{
  "n_layer": 15,
  "n_head": 8,
  "norm_eps": 1e-05,
  "rope_base": 10000.0,
  "rope_fraction": 1.0,
  "qk_norm": true,
  "attn_scale": 0.186,
  "init_std_o": 0.0,
  "init_std_down": 0.0,
  "optimizer": "soap_variant",
  "beta2": 0.95,
  "weight_decay": 0.035,
  "final_lr_fraction": 0.05,
  "steps": 3213
}
Each number is 500 + 40 x the weight over its row's rms, rounded and kept within 0 to 999. Layers, rows and columns count from 0. Numbers have three digits each. The size before them is the row's rms in percent of the matrix's.

# v: layer 8 attention value, 256x128, rms 0.429, rows 84-167, columns 64-95
# o: layer 8 attention output (transposed), 256x128, rms 0.388, rows 84-167, columns 64-95
# q: layer 8 attention query, 256x128, rms 0.332, rows 96-191, columns 64-95
# k: layer 8 attention key, 256x128, rms 0.315, rows 96-191, columns 64-95
v84 105:519524523566556509536549520490524439586553501509458489478466507473503516550472559450513450535485
o84 112:518512580525522533550534486525562529524529512553493518481509561527495522559515540507443490573478
v85 089:555563525446487456574492439519479522474470479536508442524529516486491563501483518543534480517593
o85 094:459511542396529491448531487480542535521467389434468565482488559509538569477499502538546494489528
v86 097:496517530488537481536487517526459565496512432508492465489491510491492538540537425372530419481459
o86 099:426552489537456504413455472528508455475511498467529530479470437431503564431485469498450427380491
v87 088:510475489480458506499514489488452518513459458484459627454489461470482548468494504472502533479448
o87 097:508514546512512521485486543550453536578541463489478477516529492550488465549539541484549497474458
v88 105:480471482432484513494521567510515513453568484519462574506508436487579529536450541494515460567448
o88 112:526502454592559550546463533597442489539488568556540504583433445524482488513526477513499556506450
v89 097:429559504481485463502454518583448535525518469511529576538497476510504533538512502523495445519476
o89 094:512539517469482562533565457473564448485527544448490477537528464489451459491424461508537522502488
v90 088:435503507490475491462523469562493560522505550553508475493549384531501476531562495503499501516469
o90 092:460542506449500435523432501456502440553466540549528508495511458454482521540487532467494506519453
v91 105:510500468518538523411530528491509459547499568467570437529501445485514505393474482504489490518498
o91 107:507480508499549420498477506543527481549506567514559471478468588468496541544469534450464510492541
v92 098:509520496507490560529463489492471537572550471455476416547551497517496484438440539553471424612547
o92 107:453476477468535455492519465484484488457515515409473502520601490589565439582459475488547498509486
v93 095:485458516416508532460503474562426449545560524462480405516506562476462491552532492541510498496512
o93 093:447476463513508559470462527497475478488472474505500495379519514552518552512497565472460493510509
v94 088:455514494484474548514500506440462483528516467432498489440501480561484466515500485523487476519520
o94 096:519522499551538521477506465485480550527614411470494474531508504517534457471479494547457489488542
v95 097:491570540532552490482442514484463540494538456470502558481475483564509445488501483513456537487475
o95 099:487448489501466475482526575465474520485517496482486449462492534545574483463440504521512470552467
q96 095:449495475551492494497526451516474522529411503565517582563448511445555444535510515452462461516524
k96 069:502441492536544538507531493521529496489470511425590463544463511498530486521530597495509494477549
q97 090:603509589510512479480528509474537501472514466459464393542522517516521544581504575463459505444464
k97 067:521445546478466513489483498484506438461489516537486422541470395430520409509477611511498510404517
q98 079:504442504557487552495512486485503474498439496563505574500470487466505478523489511481484512460520
k98 072:517485567538467526523556506442552466484513483515459457496522468451511564578529567522495522454537
q99 073:542538462569517489501504485568521565532477524416442564567555519501496511563427534546462554542450
k99 075:485465488518420483510485563470479486471472489494592528495507490500516479520516563461522486503434
q100 065:538515467502525424466519518482527519488551500462539504517480558514572518563546586511504556524505
k100 071:518477483482459419526568458465449490506466575523491524500493430518515479464515491503449548501508
q101 086:540575475469490514486535486499474530506515459486456500552533442561518541448470505497535529566499
k101 084:494574565465515514477500512564492595539566526526532489473486541520482484437485418436525475510525
q102 089:546479612481526532462557473440426554508565474476477448490507495494510528467564468503527530605498
k102 088:430472507515523451482502414595508505538491471460518478518509534529474457415438488444567504527437
q103 073:402517527488474531490508518468546528490563532545501499487436501490516505488487448518531499552506
k103 073:503439473510470453507494549446455459454495500491507515480468516444569482558479547526443566497485
q104 077:498583554483474447513562508500442534449565488526495509499487455510536594491482487502567501532530
k104 082:531549497501451479475481540575478516486517456486500495524485591429490481519428509509505537479489
q105 088:444472464521478484563516514571526462548412451563501478545536545467483363483545475493553497486587
k105 093:566477452547559440524528538459524452558598515517486543482521485436527566519507466514505501539581
q106 089:521421516487503451499538513463532493496569432440516550478546526451494492508457416518542476426511
k106 078:519456480466443479459509473456528441488566471438564413531463481470539518574494488505490523465466
q107 095:422506420521470514519531525538501529474473485513507579440517478471545427442522415480460502479520
k107 090:458486481482524485527525443454449509508529469505474462471546439452539502519533476550423522490562
q108 105:397540482507458477524483525548496507505462559515436492511499476482548427460468485464435507524563
k108 096:492487452506499511490500596527570477544600522409503521504558455406561518521520487514523473502525
q109 095:519512489491448499576470529429484482500506448585516477507489502579519440513479544505448504451489
k109 087:468434489530475474509513503504457427514566438614503544526501494532500435481478539519470467512564
q110 105:500499493499550480566505495500395510601474526575528510545443511545435505509489496509461490510469
k110 114:535449495482525529530513473490471460438488520549484490566496441553503503503591536534492493490542
q111 098:445524552571449436492474455522477559544447577457461425509445478493511499472568482431469536501463
k111 096:453530472462457494542425559559496491496477527481497511486512442534487481465504425482467503461462
q112 100:483475499549467538532429447550407503471487554473449428540435494550480527470526448506520568469525
k112 089:496561507525445527493469465486500553490427495468431408507519526447540563535510461563456468467500
q113 088:456543459491522497512486593538502461521572471533483511482508542509582441519485550538509527456497
k113 109:550469499539498452505513498445499494574590503436501488471492525565501516521502551490522559460411
q114 108:477501574500515471481548510459448555466573503455508517494528519559562419529535478459567512508504
k114 108:496457524491509455477552513516505528472570506463455524490533531499594395501495401508500492491474
q115 095:428478470554524603560480483466531529496486485482499465462587507534503432485556550510463449493490
k115 122:513490531544564499558499510512496521508507417508485536429540583553512503474453526434492529514484
q116 114:565456504528518518485483516474488548482496459480479546432448435503515507580430533464455432531491
k116 104:512450494495574518522455431475462524469527457482552534459435565444521547495551458528467561454487
q117 108:463451545496484479541544544511508514448495492523489483485567490504450542467437457452506475466444
k117 100:457455513472540518527489496525480577479453454449450509519521468516541498492457458452488436484497
q118 107:501453504514502479484492531490547535534460482517505489493452443455452464482485412518538515491412
k118 109:481477460533525517508538530488477448478497434574485528431510409477500505453565428497533425456429
q119 101:519504475534494501450511478462489443430611525517558442464443492559454508417469473475497444554528
k119 104:521483447541505421465557446459529515425567476500469470457447491529461530456486498507479497477461
q120 107:610498532501523490518522529439469487497571514430464531522513502540450498548526516551545496497505
k120 104:552485483495644499455546474413533474464554520470509557485517491453469535523508512504526461505440
q121 098:498536444497536509481464509515488517484450552518556486562524450517503513498537442503472522598443
k121 104:447507490584545553525513507508363419488554530481488516478509527531442532432418472474533457559463
q122 115:512522458482500532566492471512453579462474510572512567512416470487478510483446431490441478474506
k122 093:543409565489434531443527455447526490382522442596501596517520526549482504459478484496578457473520
q123 102:448546543453522516447409472547539473500511470540487415484524498450511508545524524559442524464480
k123 097:441419528516480474418482528606531503487535536525538488506529497400502490483655577495501508497478
q124 110:542465495445549429519505440423486499470427490489482508493490518551476517563475409545394515541465
k124 129:484499497543480497513472466508473486524523466483501491510455531543500461490527532466406527434472
q125 102:475451556516516523512493497411531545431524481525475461480486493450515474521484515447537480454529
k125 097:476554476470485533588508466547544513491474424511495507489507524535544524407479478448511488467482
q126 116:530409515508478544461566522552459416448604505423450496500545430504489474470536479562495501517498
k126 102:543453493494492495500538559528510487434532526371460484467493490459535485513499461524476500487516
q127 105:531493495490511518483490550552437449457392507517535421490460502528525452453469495508527473509425
k127 101:593508533567555484536506511549537536447443467503461536455492460442473496431430543504535520494457
v96 076:525481518499482466505551481530550506515542464515496543496437504512493424513581490519466512471541
o96 071:486484497505398473440500494469554460470480529519486575510507486457550518422466433554509521451511
v97 077:548471547493515510576508458497579555479454403444455514482468471541491516586526446515469471485486
o97 079:433578499579478442475528531557428531542521536553488439443536435570576489515481548542476560566489
v98 085:547631473530541454473456525527530527515539508510487491426496515551569467516555529563538571454481
o98 077:441491483510522525456476447473495471435421511535482567521465417536490553423493444456561503508455
v99 074:483528525528477481581560529464485496382580517500481513437457494504482549493500518426508493507554
o99 067:523518495576466568445478468462572508472503501473518419530573516531515565439516495492495499541484
v100 082:551622547510446408469443478458504547458477480507497477497521470531482426474537551560474489473472
o100 076:538474454470573503513579501517503487521579537563462567525506614494522530506451462470470472570502
v101 079:498479507490494496493461524418486466496524554526575455410546519419505483499523473464543566569522
o101 078:518546510533542551511468528509528428490457504490495536494432546486418496462484430518594442436473
v102 086:489491447473514475462534538490535601521499451471517556475579505492491511465516507481470518496483
o102 078:437512489545462519540469477555474416490483475500480450552497477552433499520594427474523539510468
v103 086:453507440520486503505465471534498517522533467529393550489492480560539428494436493512468562520539
o103 084:539548517471540378533472516459479557533535554461515421557486485489437577557504498511507462443598
v104 092:514496495492504486473533458505458578518524595527497466530518434525560561580550503546514557479499
o104 081:499482489455538486544472416432455492466442402513529510484507515560491461529534530470410471581500
v105 080:436443491452515520477541503571460581586435487474513523441492501478563520525479549554540520532479
o105 085:458545493454542442553495523425497549485553459436516544503441586518452520504491480481459513498480
v106 079:499508526494512464526470511538431477558534514535432547518496509572476442484532515433562486478461
o106 074:534547524449473418535578461495522555497487389477520485513455505486494517486486530526484557520588
v107 080:529538444549499535504481490502499501525502505572464466601477552562416517486520494477447579555500
o107 082:548449517474472481532500497529481476442513511503437527458552457458505449525490458479508438415528
v108 084:515510568551472510466529549516484500499502550467484490572482505518528556561577494495524525496501
o108 075:465467489468509545443462417471537529502488534501531516487473497499480476522399534524482515442529
v109 078:440500452458496422467514488477544505489536531508482384493472539566494485501477563501525505503594
o109 085:559453538497463514517531507543476525503520502491439492468547515517471557529491523583492423518439
v110 092:517536517456469492534545545539453516543497487462422485526501472490496476543435606532546468478500
o110 088:483503414497548482481499446478535506479542505507445480538490527441459532496599458483435506516547
v111 077:534521445509502383499554491512494508556527472514528460445486500518477506392546413571505477527449
o111 073:473488481492512545527383439531520479464486549562524522510458552484522508482484522526450557443515
v112 083:446463479523496489486429496537452522501505508556511502512450525537483484532491425449581451513520
o112 083:548568523455540497523495480528502505538516411499442467452593483568556569538480496528459540558524
v113 080:541545544539444467555436524496529537515439531567490532523518609564563427469477526516528501516534
o113 081:514556450492513510521464471510466495619547478478486538441515459500490600570541497507432459462451
v114 085:451510430506491546437513438560584541524597545479469514438469537570569460524425496502549544516493
o114 078:583505551477473451482469514477494512491431454491527504517570496501448542490463560513455499546455
v115 078:494519482498529491483473447523498511474421496541512461500478525543478475535564485533461585458470
o115 075:505508570575523531606490505530481479479465598498457539503535528470564508444486435543529472517453
v116 079:527525500573525521580502490485510499512499394538513565443475482471502479496494407503449553444532
o116 075:479460510496478478526517471547479498472436579458537493494533503453534519489468505543468610466442
v117 083:440483501458394535412462485473500428428453497526551520487550507542511477440526459579570472556470
o117 079:623482538537583514545509476492459505568432474478487499574403516407490510546456518498458567498498
v118 091:543521575436436499570458525573503521550579500581465549499457526486442515563582451486480524524509
o118 086:493503485448562423498537465406543511523481534427484481500499503577441485492496539575561484497492
v119 090:504534536524452488508522486491509472530516503519422550542469448410508510484485498539504493500546
o119 081:414514512490553465475449466510551509540465558508517527462543482571477534536571504502436454493482
v120 085:498489461472529493459467478438517504451517531478457489417462522521519506483527500454489469534464
o120 087:539441621537479535538540547525445553484444436499558477481532488474467493509480573490562469471507
v121 091:405538483530549509401490483494615505480506542501520501580559564483523510477560619575542520501496
o121 084:595455466553478554518539482442488451487489501534463515559429454501463525546463505479439438487507
v122 081:437480521496445519491513524511507517546534497570549479480445550473513464456438472522505528468533
o122 075:542501480459449444427535503410491449410565490498465543489477472490416553517467531531457472481473
v123 085:542481465524551433553562489491538541514487533507463490516460545497508514495542498506488476463547
o123 078:460514481501444491501441488557538554491516498471561478458465500455422477478497497534461553437491
v124 089:481540466447487511474418462435435463538526489458478501490518566436477486507441490493514482485509
o124 084:496494480437521505486554517511481494548525505521541473556485494488513401463447509463521487487587
v125 084:503512510480474460492489439471447523516525552548476516521455511487448477588426596452431488529453
o125 084:542494537451508451501511526541571479480566512422467428452488525494491486498543424487565382451513
v126 083:509556543511507470494526488519545510508569498528530497521494597539527475542533536539495490496547
o126 079:501543478507446475526445468518536519557535516414469466543517486506477579499526517534507522431489
v127 094:503544528520595545534473457498478505510451452403473511520483558447449464475476488423454494566512
o127 085:455493494508465534478460522538511456511443551559489406496499526520562524577509541534490464533462
q128 049:531552460480489487580470456515490411526523490518507499537448474487510518480484425517465530450540
k128 059:416443497538528415428432541484481503548400537520469522486498525468571507550465463532499527555472
q129 056:441509491507446505537485448529492513431520509495482485510506482494486482527555516495541534490494
k129 079:472511505519499554527496459495519499589442530522520501499445518485595529513424434465515447524488
q130 064:548520484487570536648566487425531614461463544504445484532453472500470556543524489516492487491494
k130 063:448509505519480483435511515570526448519506455514514380466430408518552462460544479525510515514509
q131 054:498477475381495499493541438443448463478436550528506555582489482484576514523470509463461509521466
k131 067:479445519509526550448391518482474534512541454425495484416526477468515460497461542494479485500485
q132 072:513418439540530503618539460467488515445516523498461539449413465495459449520502469469526528491537
k132 071:495520525483469528491449521529525514539502482487502488472474549525586537476331407550510510522465
q133 075:486558495476552465540505470512495577522473509494424457510515455520541509519451621442526488552543
k133 079:602444560524492514481498533454492504507523481468517460442459500486394477488554479425470503428510
q134 082:547548507476477479457520542442517417467510476536514561491533552524446513507473380523479432490493
k134 078:446491396484463446509532448541472505488450527585535539511511548528504545476527504529569563498472
q135 070:508519520544479518516490494533527475505485515553521487442550511507427506474447444493510466509462
k135 069:524545514468428402419560544476476510461485475521547532474518492455543466454546458527556480496489
q136 092:443488494533445521530432536572539446514489462499559463445540525479476477502475433529554509425454
k136 080:383498568442487457430518541546546483463477526444444565467587476546547482519540478560532530556443
q137 089:496425476537518592514476457566477539577475515472480490538443516545567486504603515450460491551455
k137 086:535464488512505537520419457495472541545519499485458498423458417508457546525507540492505533470508
q138 083:596511545473458517462590520533553508432513534516479495497593464515580475526466552492435459446484
k138 079:466544524517511546460588550424545507443531440485471421468581515491545512508499526535520521430484
q139 087:460496531475512536471486502489482519489533452491523459545525505477541459459562507494542552513466
k139 090:563527583560503542459503507508568498521517540492527468546468463465520444525456533478471496464466
q140 118:538480496461448451501579526439533451432554430544538499503582487513495533551445496548458459450505
k140 099:453523525398456431460533512560552504480471493456543516551581552486514425442543545517459491502507
q141 090:509538475595513502420531545481533520512564423567548407458558531485456545480521519556527438470464
k141 075:470536527499551499457515550498553518457574380472504440457571479474463489535580504490430518469491
q142 099:506468497465452497502468540481529521442509573496434543478524501510532455571477513466554499504453
k142 093:519529468430451485462449496542475495462455509492473516520512530557546473583536493476488480553516
q143 096:359468497472476521576495447511468437495446570482556497509466542532502519504547444526452521501479
k143 103:446512461453508543562445424506423543468418579513465490432466509547565449553490543479540485528469
q144 109:528487506443496529480469504489386544490467487517563490514402466445514457479440470466525562499539
k144 124:491490468491568497472395463539489500500510504485478509516448461506483485489556461502478521566513
q145 098:496478526530474523528434441559429544485484520469470493483474500539516428520557470489537614529498
k145 100:515502475550478538496483481500519538468475515535514494460483433468605488565449505549575529464457
q146 093:521578466552519521448457530523451468475453577467509440504560553567540482517501504497435458522423
k146 118:516503446508529531519475497509479498487428577457491493522534606535529458454554500498486482525457
q147 116:442462544507519446444489462541517478563543563492525513476520497506499488537472476452512492538428
k147 142:469494504538520455484435479538444486574404554498463471457495500561476468514442450476552515487438
q148 131:468473488546436585437500582481612562493487472512488485483455542530444469438564507540480444579432
k148 132:562460508522452536462480581501544510496506508514516469447493515547491443448536487537441446525493
q149 128:451412444473448525507470488485557538493564487493469482573521504543444437498545558476556415500504
k149 137:493463448487402573577463457488504538527513471424437516637516459542455496503539561549536413490520
q150 131:518610454543444523473500464526529388451505556559507457501577526461508512489570529517481472448486
k150 129:531529450524435547507416480528472379463541576485549496489505556480461543537535510483487501445522
q151 137:512447489461403563522513493509549488522494520589531490504522405518521537512489504521401519508466
k151 153:473462488461405590555600450502536529517487569566508453518531429516501544485490571517456497469489
q152 135:518501438478499475486531593496456505563559481476392575525521457505524486593436487549519517493459
k152 151:489486509437453471493521584491448462559537547504457568531467444539554453599504504466504532455419
q153 142:518557487490557446567549479459495591519573457441502537496472518482517520514469548534528530589498
k153 147:528585499522549518475541442471509568518623480487517532528485576541505526544515568574513488530516
q154 115:496538541435504469518510489480440481494516414509456499469503527503535442544552449522522483493497
k154 137:526503526468539555492500440524436430476473420523474497582500515505500459543477417457492457484507
q155 130:483581554526463552479575481527564453501492489491552475473458529556490509473472494546561490478531
k155 142:498499550468493526482539484562510476486497513449557552507485566520493441436479526525539461476548
q156 132:507465454452495515434538506481546503601464532477560440490564533455506485500504575488510482517511
k156 148:508493510445518498479520483490488531604448547532537465482538536531495456555471574474511533589494
q157 137:466555491469542489538486488504513562496500470497499466442512548485491490611525517480454432484541
k157 165:489461492431510430515475489500494500487565490457537536514541506508488453556587471460435439485522
q158 139:486481505406431525480462514464493514447450439442441554476477537470556538515469491507479527473459
k158 139:517457513400472545486483509524518484470498463445448582447495531429553492510524500517463481512473
q159 136:504487452505456509457557463440518538505572451459487571474523489485460512532485453482414430471577
k159 144:503449496534464458457540421447500545492558475433442570473490512457490478485429465436464461499539
v128 086:486533468439438560503576484479477456537475523531455504476522484516440514591545484489471507544457
o128 092:441560537519503541498478519397481529476493492548497491529461456552517573475499494508564453480548
v129 112:453506479505538496466509462524459508640537515474531501469436516473481546405461542518499477572461
o129 104:569524495459512558494508531471456491457404420460491436482483560509448527495585454549500450547495
v130 091:540488454469514480471632509518542498464510526501492486573444503459518585509568457505512551460502
o130 093:541483524513476464473474520491486538489487538497472562468499451564514455523478539501532408576530
v131 099:465439497502483526446491516447458455472586516559545531500514522474437461512554602479479495459557
o131 104:513494479489568536499540489498504564484502406502416498500509490430488529574495491506450493469473
v132 091:544490562584496493484479444412556541416544515428510530456508479556462487538534520557431526504558
o132 092:513515512476528517489443548550496448508436522508506496548482439444544518480455496513471545468445
v133 095:485561487525535510409497540496485484526528503465413458457487479536536481470435486568510491545502
o133 088:481467471499497488566479497495536521482534550508488513564441503510443473482473500529528470471528
v134 098:469529497477493551559447522471463456388483520470518512452476570468480479494463577516564485475502
o134 093:467461522490405467441533496543532479588512536506442466533575543514494499450532457536474513487444
v135 093:448496477557436499477571432552521465435444536586489483558520469535482454506552564556491470523505
o135 095:503490485523472538413435622460452511607504522439481511428487507462549508524484588479477537472511
v136 104:560526495443546425467460465547590521561479485517458488492478473405500491561527512500480491496475
o136 099:451461503538490532523540518554464496486511519487458492463513479578544473460509427534433565521472
v137 090:511494469530530480514493465503535527471517534452431552483501478546498444490405509459476557555482
o137 090:540451527524394456501509557500555469501520422515482454511463519447472542480563462586520493460461
v138 101:473504507507545526539485525465536481445554559462490483482482560454468563509506394535554472557496
o138 100:483476460546431455454455471474535493514545497546495521446527510560461416500522470427410541552445
v139 098:414489456540484473501486434460445442513547485491458495543567463504498493493530524556444539562527
o139 096:595506574482512517513558489523446481518548456525519529496490474451448458490462502535558491444483
v140 102:525500544538543460425437490504567419518506544577514465436449534525516521443494419497448519451489
o140 101:516425463447425471434496511480538601468549456466485539516498496486482461472532476515507503507498
v141 100:496481473444519464500588548525476515542476447499451490417481526503485500548503509506507543546478
o141 114:528515475536497490494482451425516481499525484532505531512529500511420539453523499543443494495491
v142 097:566447451486523516522504505529558535473471508552472509535502447446480530477462508550510504467524
o142 099:454507611516517494563500470547456502506528462457493490461482580553504504555456448500521529468500
v143 099:420427418462471503512550480557523523564511464492487488503490610490509547422506465523549462510473
o143 088:569501478537482443512442561485509477459513544510510515516504491479433447547475525523589509459514
v144 102:498553568536500510584519524512515504455495590510498439502477508461504618525472571504528537460476
o144 093:431529466543493492472483435471532472548510454500493490571499564536461479516528477429469474560509
v145 098:483501481574561480561463472436567483531477549512530518492446510507525660539520476535533496511475
o145 099:502501492446453486449513558573537425483515385466463557558531532427498471459494438470492503538462
v146 098:585501528566437434477541481524517404501529533502520459433531516509438592536561471495525458514521
o146 091:502468499385477503542510470388484537484541481542457446480449508514544431501493522463434484527499
v147 099:481455427550479466492502470504443515494574481546499454478530543464530517568438472495525500476412
o147 096:536523526499475570495502540512542511540503470484497502503463509494499541530559526510476511467578
v148 102:509533499529587469591502543467508507508503584468535501491483487504460564476487516532475512537459
o148 101:479525547466469533383533486495458487525509440456517439486569511554506506521545518524481478428530
v149 104:457551516602415511550443559465453450514549475514504496427526470541490450494470505554514537471447
o149 096:477467454473558506516470410523473498530465633391523485561548516517563457502535390543501525490508
v150 110:492517500535497513538471451515522457486538478493454581511522546476482506492468475470547490431506
o150 110:494469486518392473440460513490532540511513506529591504496486499511552479427547545552453472536461
v151 096:455546464514561551485514487557517573502467530532554501510499511484438579510430513511524488540511
o151 088:475440514535420518413496518479494412455489523505518467515515539467502460505555463506484472425482
v152 107:454547530434485425510481486526507511531525533527474475521462416527460482560470543487528529463474
o152 107:507428420493426492497541497446498508495485546466556560459525479543557543443487545507483523485561
v153 095:505512441467559501488531489495556488469412514494468455589540405551433481489475523512454494517464
o153 089:524490558574520492510517514433410488495506507485529529464516523466524588473472421523560481472561
v154 098:485417569524457463473489431411540464468548520482561512461487550503464516439505557452528507534509
o154 096:503587450456561445438535528495467475507527512476490480553467480443564457567487548509489553500520
v155 092:446492501492479569481494533561506527557541449519519468450553541484537453475531486531475371434499
o155 090:524527477469524417549478476469483529489514538534445487464497441534459592509487497536527474503545
v156 099:523479510480488483437512419545518568500517452492508397430509492533503455499462504459507576554455
o156 095:526512438537518420493525586554459503508465494452441515502455538457420557517518497557490498535560
v157 095:481514423494530467564468479586528463449448562492488455501488432533501395501531523512558465523515
o157 089:458448531501499584479542483462409544576495468460515503487519552480465511539553496534452511500449
v158 084:484493423453468503471493517484458477505535539486512529481533440494435492437471452555545528516505
o158 089:486525515483516522483611520473520547509508461483520494465508498514560542528609533499471439487573
v159 095:508528435460490441477572501562516510477527503491516514462464469575509550435475501470462448514456
o159 094:561510515569455489547517510469539554536444474434500452499503475526475490486524457536462575588469
q160 085:540429517508482466503554438462523584542538471500451494483498480555507475483458536525534581513466
k160 072:476509540465503532418515528507501458499513503595444534457500583474447472499566477553551477437467
q161 081:567482480477523421487512498445509467500478523492547459566479472532438556499481476529559500534528
k161 063:411435467541503490486458418501541482546508483501527499508576556526455486427547418468522493496514
q162 098:423481557573465600524523513546520532499494459565469555454534463460535473476462538528489534465485
k162 075:590437580406476525489527526535521438513549493563470507471444569429482488519468572571515548418478
q163 089:524469480491504454494623521458490527511514471458494566545445470540483501510557465541591472533546
k163 062:422534535512544539496457407477564562483502472529443600518501491564489495452561470505488521502534
q164 099:431464556556451562474485543559567482507473497561525486423571520429494456456536501546484538426406
k164 083:544477594364470530497562542515511483480492513554512550500535579493494507489486504559492549421481
q165 094:479504553556518538478583527486533488507505459453492541472450453476549480474554490524585522497533
k165 054:473533575468499519479502414495563502477527544470427571471458519531517489438551441506502486460468
q166 100:477482542583480552436478532551555466472457559495520532454512501482541435499534538530473558431478
k166 063:554495534437530503454580476504577453514458553553443542498486522531484548508544500510481550432433
q167 093:564579481488554548491560521486493569483506454414436559521473460526514532517538490468508504560575
k167 080:441529397618508467506436495483484549530492495421501488499490457540512471512541484491538478563532
q168 104:561597515497524547509504507520504510458490474439410545540460467518514545513552486446536539513559
k168 096:430458388629505472500437514475443547529509524439494503484487468500493493503553453471564449562573
q169 087:558494449445511398536533484414514512517576482474530485536481503524508539552428474522502440529518
k169 061:589582498531458442575539550476434511502521522506506531481579509474532552478419492454508490596562
q170 085:491428477499466479498504491496536474486502492568527545444542483490468517501504517515435494420497
k170 087:594481559390500512469593448537534462479551486534496457481539528465456533530515487496432555455425
q171 092:522502515466515584460467505553475476489510536487550432442517508477499485528485519446403526436474
k171 073:443488419518447509490392532542532528537473572472531404453484452508457487530502458474468533459479
q172 067:483538505548480555494499525527543539466477557499491461493433458494482507482472438442463470470470
k172 084:383450405581462522469391557520470555485518547483468461472455509575511466511525487485589462531535
q173 087:462525502502514462543510478482533529540517438483390572499444479512483526490522504458547462496527
k173 073:502461497495581514513465461487513519511545526504457520507449473488505517504517528533517471572469
q174 082:553486456470545537508478516439446551511514511565488598505461580467488506525553481506456510568488
k174 091:543592547467496524534530463528533509456572497535496522530525568492483533460483518453446542409431
q175 115:513565509451628571538494495519480475501523429405521493480555512496632550573511537512443484480503
k175 102:545521527493516498542475403519525476516483543487507481441511521481464521520550510454389562458455
q176 099:493421474431533463531443458493454493606503511483482480474584516542550462523526511568496526523431
k176 103:583496616437487496481560472468528476526526417537491534492506504464525567494441513543465480511407
q177 078:426425532488544554492497507505494430527538553499522487475574508484560527480469634461465484522440
k177 073:463532508530526532552426499480544476547445514393454471536461512547466465496491497429442505505574
q178 066:506460489523499505494465463492541556517530506508472540508421448495447495448478451493490495508488
k178 111:527501463512518535486423500518522471517406475455514450507450464544525455550470456523523550510580
q179 090:465430532509500487468491512473508550576523530434584492549470462457459454438485533446529521537462
k179 112:395463473577465464493444540483478540522510469472479561495517482456577466500536486526522397538513
q180 096:512497490521454497509464512544548498463459470429559425504581522459447480450614536508549530551518
k180 089:505465522487491452476468516504508461502456484468465396482483523469478478521501626511515493502469
q181 088:502496515527485562562521466507454506426515541548493442512445456513553537495465456491547544486500
k181 086:516458494572506482481548456533463459491501448505406403517459453545544479497480626515528521497449
q182 104:570556490485467459569502539496495528468476516516496569484444492522513564562403547463448534556518
k182 093:491460467480482495566575416490513586503465534482524518500538532458535525479468431490502508565562
q183 101:498586506479552407534577562522509498536477451531553496597493467447547550488453531533530550552513
k183 106:543521509464537463526495466502529494515491501455492536563479508562505545495544476485440549481485
q184 093:531494509470502451474537484534397500443438531569522486531479495506535506507451519461410583506456
k184 080:444424474559400522485407461511456461509474541506496513526527463579452421504562484457501522506456
q185 112:479465507527459497570565566490503547524515517495561455520506445579498512502487496584485505555450
k185 100:455470533482499472496524553452550515429526513565514568556503461515524494416527412547543520462443
q186 103:381522492509565508484453458586514480478544575500531522551550500500476410453476452466551521495489
k186 094:420491462530502512565413483488491504494450594551442449475603462490489558527422500465554474469551
q187 089:525461531522525563410502519591537437494458456509569453490547521465510483451524519556529506520436
k187 089:443442498542492488506455573554430541537450452504533530518519515567539447464506466503467463496486
q188 091:548502538504560535473452528519493521525566414505502520506453521518484478470588535464491451513471
k188 097:525535556542484541550477488466462548474501475459536457490581539559564582470526472494536430511500
q189 088:547526537483479517607587519455488442468420506563472535545517454418490580547515532457409590437473
k189 089:557475422451555519424497480508531509538613494554429467469524464442468559490508482506476410491476
q190 121:547410497501410485457493523488571467513512525558592574483453462432477501440531519460447578554494
k190 095:522508475532502537486482528483567542465550527500516541480465517458527507483549539536500519478495
q191 106:443571482504527509548531497550499488473524541501426505492564486538514478570555479483518424470462
k191 089:551589521514491452570505414518471512481444568506596520539551484599453589523513497392511523507467
v160 129:508475492491490557431467497517442517461497529500550512473491466479506435427495497609466583481480
o160 128:469517552450458492531485502465547518481495503512443491492515449532505537476415468471537539476566
v161 136:410508540460492524459546549408462475478412431512495441523510549541521545517539450492560486584540
o161 135:505415524531388478480498520563528487488461457499502520446517453493539565458500579527495500560419
v162 106:497517508496553522520494544426444553477442429526509481536484425473470543540438517564495464451427
o162 110:504512483500428522502562556451591532480457511489480458503508483476512507483497515564463541495501
v163 129:471439451522450491450506469491478507484502468500568506515502422502520487469506463458431557518455
o163 125:498511477469463483484534449476558532438464514454535519450516520477509442434478461497522533513477
v164 123:541458543468520589466510458427435538494498414481481475458509474517483488457434546573511477491584
o164 124:515574495529477502478510488468462444522454533499441536509553458500494516498500489496456562519482
v165 142:513426513408482468439438524507477515538472529522478507528474501538551502474523528486523483410591
o165 132:458516508567508560577522490573485503475450582482459463512518487523585525533415467548499425489473
v166 116:544552509453509483407459539517527497456514498568488452443496520503556506519436543557565501514453
o166 112:499499484470450535525492453509475550520501501454492464542532500394465521552416625504520573464480
v167 112:470437492493600554480501557460485473505549528485470475489495462462435544517472431476443473433480
o167 119:548507502484492450476517579468561505473428456478521519489495505439500518509460496591501493503482